Part of a small language model's weights.
Size: 21 layers, width 96, MLP 256 SwiGLU, vocabulary 32311, 8.29M parameters.
Architecture: RMSNorm before each block, rotary positions.
Training: a variant of Muon for these matrices, 7517 steps.
Each number is 128 + 32 x the weight over its row's rms, rounded and kept within 0 to 255. Layers, rows and columns count from 0. Numbers have three digits each. The size before them is the row's rms in percent of the matrix's.

# layer 15 attention key, 64x96, rms 0.0877, rows 0-63, columns 0-95
067:255131149160155111091130123115168148153113114083152150164130138179173095086156111117106108161107106074117124125108141087165164123110134097058134071137118091118147095100143214127164100133131162157141172119139089185112150123127144089103156132132201117135155100081078121119133122114140122092
076:143122172127097122066168080104141164152115121133138209103162087142081173179144156126118147129143138163164078106163105113152105148143168135117120158106131136071130148174173087102080137178169134094111081076144113129119131121127149117114107157125084096115143224082113128131183090113155199169
086:110132111129143102145116191153150113085169162087154105123124121154169112109141144163107161135130143108080099140204096068120143155140111080146057090097170145131128165072135113163118119129173132134157134201099123167146119155158149140100128143070143085090130093156145110122126176079169031069
087:154080142140113105131190111125127074124131133119172127115109153123109165190149157118078129142132089134185199123133144136140168196177137187067135171175161114130131111143124103156120202129110071099133119096112096115054083110136121102203167152165153123156132115154087163092147102099108170138
085:183074139103119117148138133164137130145144134115165165107146131165071153143089107091149083084148118122126169155092140162128133115130150155125212093130177130171151148169124107067137143135187087083082162126186093091136054132137108123143121101180103131067165115118155158159162132211113169152
079:134177141090111147166122152165125108163115158070111105094087138088133122108158123186131082137111091170150141158126146087120127147120154128098103059096156186126145133103179109117160173121198177212098113152139074117088137045155136163137120126159117128117073098086132067126121169093147110156
084:128126113184116147154045164085073131117169147104077097082099104166155162140121166109168102147090087151161154163096087112095150131104085144086137111146134112133099129111130135104169159133181114132158077145094103151074103017157115123174148165126114096155098161114093141165128151131143103187
109:135078103140099101137114030066135085106088147155130111127150093166082138138106146096145142128089121157106112114135128232118171152128103169162148100147166131098149112187065096121149113100127094111200083110148145077138109084104100126146157125110099132129125128168178140152184087155114128073
108:172090126113087194106207081119101162142138161091101094159111055155158105147191115102133121073120106176154063116157139103122151204117169074144156104090164135159126110178173106162143158155138112106137138109136067151070080121115148141127124104120189136126093127089133131126117138121121166105
108:081102101072052200125209171085154099165178162128086156156108107090128117139125104103086120145112069133117134136107154113144117139126114085172122118153107087166074164125106196127172120126160172112101157168142136182160082113150100115160111104152114149117134097163146141084128143122139080193
115:117107092093095117082148134187161086145145127154139146171137136111172085128118059071161131146119140165083117114144157150112102081093124185104069145143115131141105177178124091173160131108126181112065109204160167114171059127117117144165150125160131117135172097120075094139071130150097152096
103:113100068177110121102207109129172090119159142155117155176132128071073144157159165186156146105170165202102162138151102118154154165154111135111166120122056086123159175140114158116142066115135137138140116120138159144210115140096134151137122144119129184172136078163119158085127154171128087148
088:116141123132126099097087142112087120124137167212166144126126115148118191167140126150172105095133122142175179104144127150164138138143174072134186081080121107185078160092113134154105145105100112129167120156132146088127149088160069101122180137140179130153100093185065153196125078115156129081
098:193146102204143162047130177091158093091150064133184160138127082189139108137121097107113157134178170090123095132145105124121102189055153154122166125144117143144170108157162142121104159145143158163108127097136184114163148159081104115132166114164147147159072132089138154136123122122153085171
109:213071141156126105139121117091160135098110109136121142138122139144062138117115166187155088128080135142098168161143106136164177165106098100095054115112084135169111110143148142149112150158068092181170115117163139112112160150164123098081123202182147152211173131112125113136116114146170082132
096:126080183124159163105158100123148141130176133175161112122183092087124148176163092155142089150131166078121104079137113172129140142117190130127096192174105094110085146106107115117076132095149146151136137133073134124127106183061171154174129106185150115124101143173139069117134069199127140101
064:133161093101104112172148165200197092157105100141095113132114160125140042089106089145121124132089138092081115131077118124087136110144128117143090123120100096135064168055110118170112139078168155153129141215091141145113098132112184115097154141080152141074141100149141145112138152064114124102
072:129102131098109138124116118113129157169110122111131158101230127141101209133099166147158111149214178166131154124103145126104122145185099116145153204148113143108142120174126127164161143170106090121136141106154164154143093131082123122152093143144182086137203188104132149080151084174093171144
071:104106180157113083142084149146104116124105084165132173082132087104150152199178134088153146131125171122173150108127142087173093142138151128123154160105157110110164161137064106111158100142131097103078056035114109100092124140136168132127109190090066180114078153093105100122108131124096121155
083:111132137167127039065109132159102149113123124170105077144118108128100099099116097140081153161170152129102147130129207160096155136132110176161148209129079096111181165118108124137160117142076101106181144111126125142060074185117129105155151147082138191112139121139145196134134109091101153146
097:145153145168108056096149126133163114128114120172107134092114141131145156120075138134131107086125146134091111073087169150130160175170063110098123184227140094095114170084072130169106145162059142136164124160115153172162161157114105135188141130126134103153183145187070135112127132117150103114
099:153168131102068083079183122131099109156169101162192078160090103135115121087110122095135124083162137197083107076103122149090164111139165169126164163176084097158144120160120120143142154132161072097176160132175099139120072152144130121137138150143108140105119132114132157081130121082115211067
111:080118115106087126154137078141137076079144150154142150168149154073132137143189116143144128081110118161065124069151155191123153144147079154131136178192184072084167113138130088120118176110124080115147131107153162099119067075078114167157167121114132082157166131150132168154138126123095150081
085:128108198162116174121091137123157149132075082165169132113173110112156126201124114077145138120174091109155163147128123189102113112116169165114093108114128125111144147180111078139135134073158133112115121012069121098129105094077122050092092107100148116117135093150128134100107118107120112077
101:130143110088157113110099138155140148094104095098183127117134111157176043130129104151135126109150115120140123125172108068081182107098120110152146081125128172143097085121214144137129080110108155188060123135096060142155129111168091149106127135124156126167071058134168107162170170157130184121
105:144102097092161152112079127134154178056158129088168171140094056121169111157178130131171064155116115107179166191139101084121135099097123114094134134134112156134104119156214101097113147113153118110100162169119118059136104116159128134119094125151113127098093149084041127152142112132109125191
107:174145084129132116216141103124095168147094114125148120093106120117138106149143103091114155182148144140133134119184116086180113100082166082130164087127054134170089118181194170118155092126163131112043158149133087073115147098152187099114109113119133123043137126147128131109107151123152132170
096:136107159101145108114128123057199145165152064121145107147132126145083132173130090106144127072180146159071126137156129137138119090130132182116104122151145151077114110177096089167158117153074105146172141153146103145102137193180094215132125155157164167062111118190129093105154148095113134101
092:092120105109172180102146114178153141153151167152152113195133111143119078165094113111082074128142136161118156163117105115107101124146116135066142141153105124184105131164155160082189169132104184135119199131186153154085127037124092131189179122152074108108165129144166157136141112143146125095
098:147169140070080116209107074131125124167094165170138137143135167150144136096140152169146164142149066158162107105114157154152155134129132087067107156181138153120171141134049127094156127157149129138148147122162137140076106110128141153079156088159195109128111072118146051077126084075130120129
107:170109155136119131099191093092166138113198135156104153167121160165100134129165124120160105111131103159170114136148152215090169104141138182051154106109130121113132104130187155146171105179097063161087145157182178105150126077129114141123144102104120154148161155137102113075191094163149134154
101:118105135148137119115111068105038089126175080095144103090095132107075167184134147130162102070128102146120141129164134080130175107094097089098132098192166139162141142105114128150165222146120102113128075191149171178092144113145120141139123178143115084163131164114126179133141162096138144154
051:181123068116125098148145189180111177108134170135107072127123091138134108141169108112092159127115108089073077139106174125117154131131113120165109114145042184175105138102094184131142141082198185112188135135181157120179137121118155140172152124183133116153149123136159148132064148099155130135
058:173096075094103143172132133121122163173075151118108136092141111120120125131164110087097170123158102104178062143134149094086148150155079189162177095116120116110138109102165146181174144079189181094160119171131113131186129136114151155147104067180115169095125101092162146096097152130124172184
084:168146090112052128164189111140134168165133104136130167116102087158140176110164101115125128108202072119136140099163135093098190110151120163180168079106116159187125153104121173200136172146146135139156100123159150146100160163145157120142168113156080168040137136139132092114127168131138105159
082:130114075060133153139139159131134173162168113108132124101125074159104172180119103112138148138234090085124083170104156133108128101117107185120173083131096185187110149124143129131166084100172147112166103152142078126112091139163120126150101115193126113103125067175166109131116103082127175130
099:089136097154183152140106061150131120043145152141082090108184102109176132102142162153151131140044166126111126192104137191148092183128164071103109163129152063091105121152118054167127122126089163161082139153136117138120136117107097147137126138112138105156114156147084099175112098131100120095
091:035146128145121099127126080105102127094067152087119144145153168132078182113103104160100158129151172083109127150105132167142095091167137087147167163090111125183103123105078111144131165082119127123154104124180179129120182095038139112099145126134156102114150111093108128034111174121108124119
094:122117104095067109130123150074127102149141095105147151098120171129133130079094101170156185099143157144098145177192142108108195154163123151116162141100137183198124133075116126134174186141169110134136150144116104204128114172128117120085173157143078094112159163072133092146146196126144181135
140:177143110070129157128116168093130162132093141139110106139098121107150207115175084092144091198122129111144128135148119093142114089100136117095149077092095180166083133137193175105078100135167120109128079134121152119128176092156153126125141048131126178106091120111109095147087197139155076181
095:084153162158160120096115162139144165145141150120101120091098170100126166197162140062181131146098151127095142140130055175118094130084152132109128102039125121149112078094095133092098090138086172114119163103128144167134128150157121093082167061124109090147153221124114142147145162157150098145
123:166166116138190158081111121126142109053129112156161153136088128113116139140213139120191125116125083075091136125156099145141108123070150147122196182115133120091120102104147199123116097144097125074068119171117169097152132175102109104076169140086088178112153128113057120112130098129134146126
128:142111083212142126148146087090111132148060123130145120123096110094152088064075094093137151080124142164097129067143130082138177172112184130125117110127128191132147126158124154102174146091106117108139127094124138129111171120149158090113084117059064200113124110093095136148166075096104172131
123:205128074107125130174138113132161160167104178145150091183161148100085168131132077199096149155160115131117217116111144102154065151117108122136106120070112104182095153184135116119198147155129186118108118127156131141122149060145118075166123143121106072151138130102114148097115122121112094106
124:103107142111117157101119115099138099147123090219126088088103222063108101081150165133124107205134108127139153177097133111042119109139105113106102119146148088116127120129125119149169159129124158125162180160098146107159111102123131198115170134084075143066136133075137091127180137118151151103
126:158112065183104074099109181176150124151071155134095089107157086141137107041088141130117195086121106106118096178117147174166164141149116113095127124143153106150152161170117103102165103149185167099083134100166127168184082115148166109129145106143163091115151132085122128089129192125125154140
131:116138160132125070081088152118136140054115057140112087108185099101134158134128125155157142118134154142082160129120145162160151096108119064082081063101100134114115101144118085136069140127149062188184110119143089096099092152166097130099104176055118135112179110134149114171116139141122160082
129:098103156104071165162159167128088070128104087085114094104117158121187097140101186140141115130206075158137123100103103126130114134094152122152141091132115176123231080130084169115181085123125142107149078134153140131146088112135119067151136178107079100099089121164101114115123118073134132109
072:133081067076124172132145163106131136162089167136115115099165056137024128089109128106109148115122091108110062107152129100119103089099148192144160124126131121134138134119169124142156156074199121090153088131150102166168130185106146162185117073132101129084130129089171137089136105118121155176
067:113109196138174094135132094138116083094110121133101081117129154139117088124080208156088117134077150108168196135121134113064138168149086125135111127138184174042133096089148077163103165092137131174120150156123137133115189138104129098138109085097140153120119151140099143150206126187105120106
057:128101096027181110175104125156123128095054145075093102139093162105117081136121155132128119147162139151123117095135132087103123100138156151138088145125114183070088128166134084131164165131101120095150128189166073142187152169160133063165146097165065134121139079116145091144142143140142174146
075:164149132131135144080129129119162112102048151169113078092120138122074058131159181191075158159049077154128134190115091145110113106145112122127069164135148090125146094120158101121163188085121156156085147173095147152164170160100160104157098128087132095130128156125164125101172160126107115130
075:165116126161112165042162137119173132115090112164169115091159144139064122073104142175094123140080057118105091165142101163198144089120130104130112170148182118141171131136109211103123144170185114132153136143102125107170127179103131147165099125087164129159165149180107102081153122119107123110
086:143093067074076095114096144168119152120152117128156141130126083130158175107153067108150130111151133116137108126195123138176168177162103087099190106113157176123173150074114164132136083172175117098157050087162136193120147151114128113127118144083167127126121166169134086168077118110116159167
101:088128100181144150129141107155071067081198116131145122099161125129102078120142174141117149136103131180109071146092074126148140188157106134133048100158140100092146090136084103138160118138091162167122174134109107131129104179104106098195151180140141101157129139159176162158160069096100162106
074:055133083144096117111143139126093163157131116103068112127122178122116137128064144168160164074150146097139233153162177090116096148128164119134146188154115103130140123112078158151138170143123082149193149104156129143115119101064090137116132175082146103123170076112147092122128115070111168109
141:187122089167134101114156197127138134132061124126158140129069177100125105123095118161118176125100124108134164107176092157099149134079140159158133146130092173179120062114163131177130094145065188065151166106137113140078132139141160168146163092143066113103180142092067100112142149129107111096
116:127161150084115219203126127114153105131171166170127130135134167137088167096143139129150126131113117121085145093134164143158147151157121164098082085077158140146114071128149171120180185200147151119082143135197164115091181118149078111111162109097118125112115141124187091197131128089145102121
126:112168163156133130171103151155117137117157126148082114101146125141155137130128129056086109062108008161181165138086139142122157171169118135149140202110138099109154116103135104105143086130142109107152173151084075159117077165143146078109136109046104118124096145104096139090114080168115138140
122:148107113167107122090103125184177139141152120157076135119174068128084150105152166076132148182107177128164153140140113212146101159123145116110130091141151149170144133076139168172140082099095094144126095081130139166106142085112126112124159104148136147067166165211078115131205119121169112127
111:191140107147148159074146060158110131104135073128078130115130125128138081181128112109103109150164110054100156045114125132130122145135135102098148155112132150111130203109112143097133104148166146150090120084132065141112118132142177135141140105152172069162141167177163044157137073140070139115
122:128094104126119112140088133129111122098119103112050124118141148116066156057130142138157094078094158149101139066151106124120114140147149164206101131088112025097115134163158183107075128177144134139135112134154113114111117118151087103130151160177112124118147197090125151175124204190130107135
114:112178108126173164098105130112124060149145190066180093078130100110109122166113133105138110127164129102111088121068103086123118194123114153157088125174087117155107125189180111176148142145143116144095136179093118151134125097149136127165130112146100092127141158144227122172123165086152140056
125:152113158131154132117107063194152163110105132084138166117121159119115083150137139078099143110127159106142137162153165106169110064132131207155149069112117134034135129097140109147096131175104149138099137153192135157105174116127114125119177144104054098079101090080120126178149175161147094100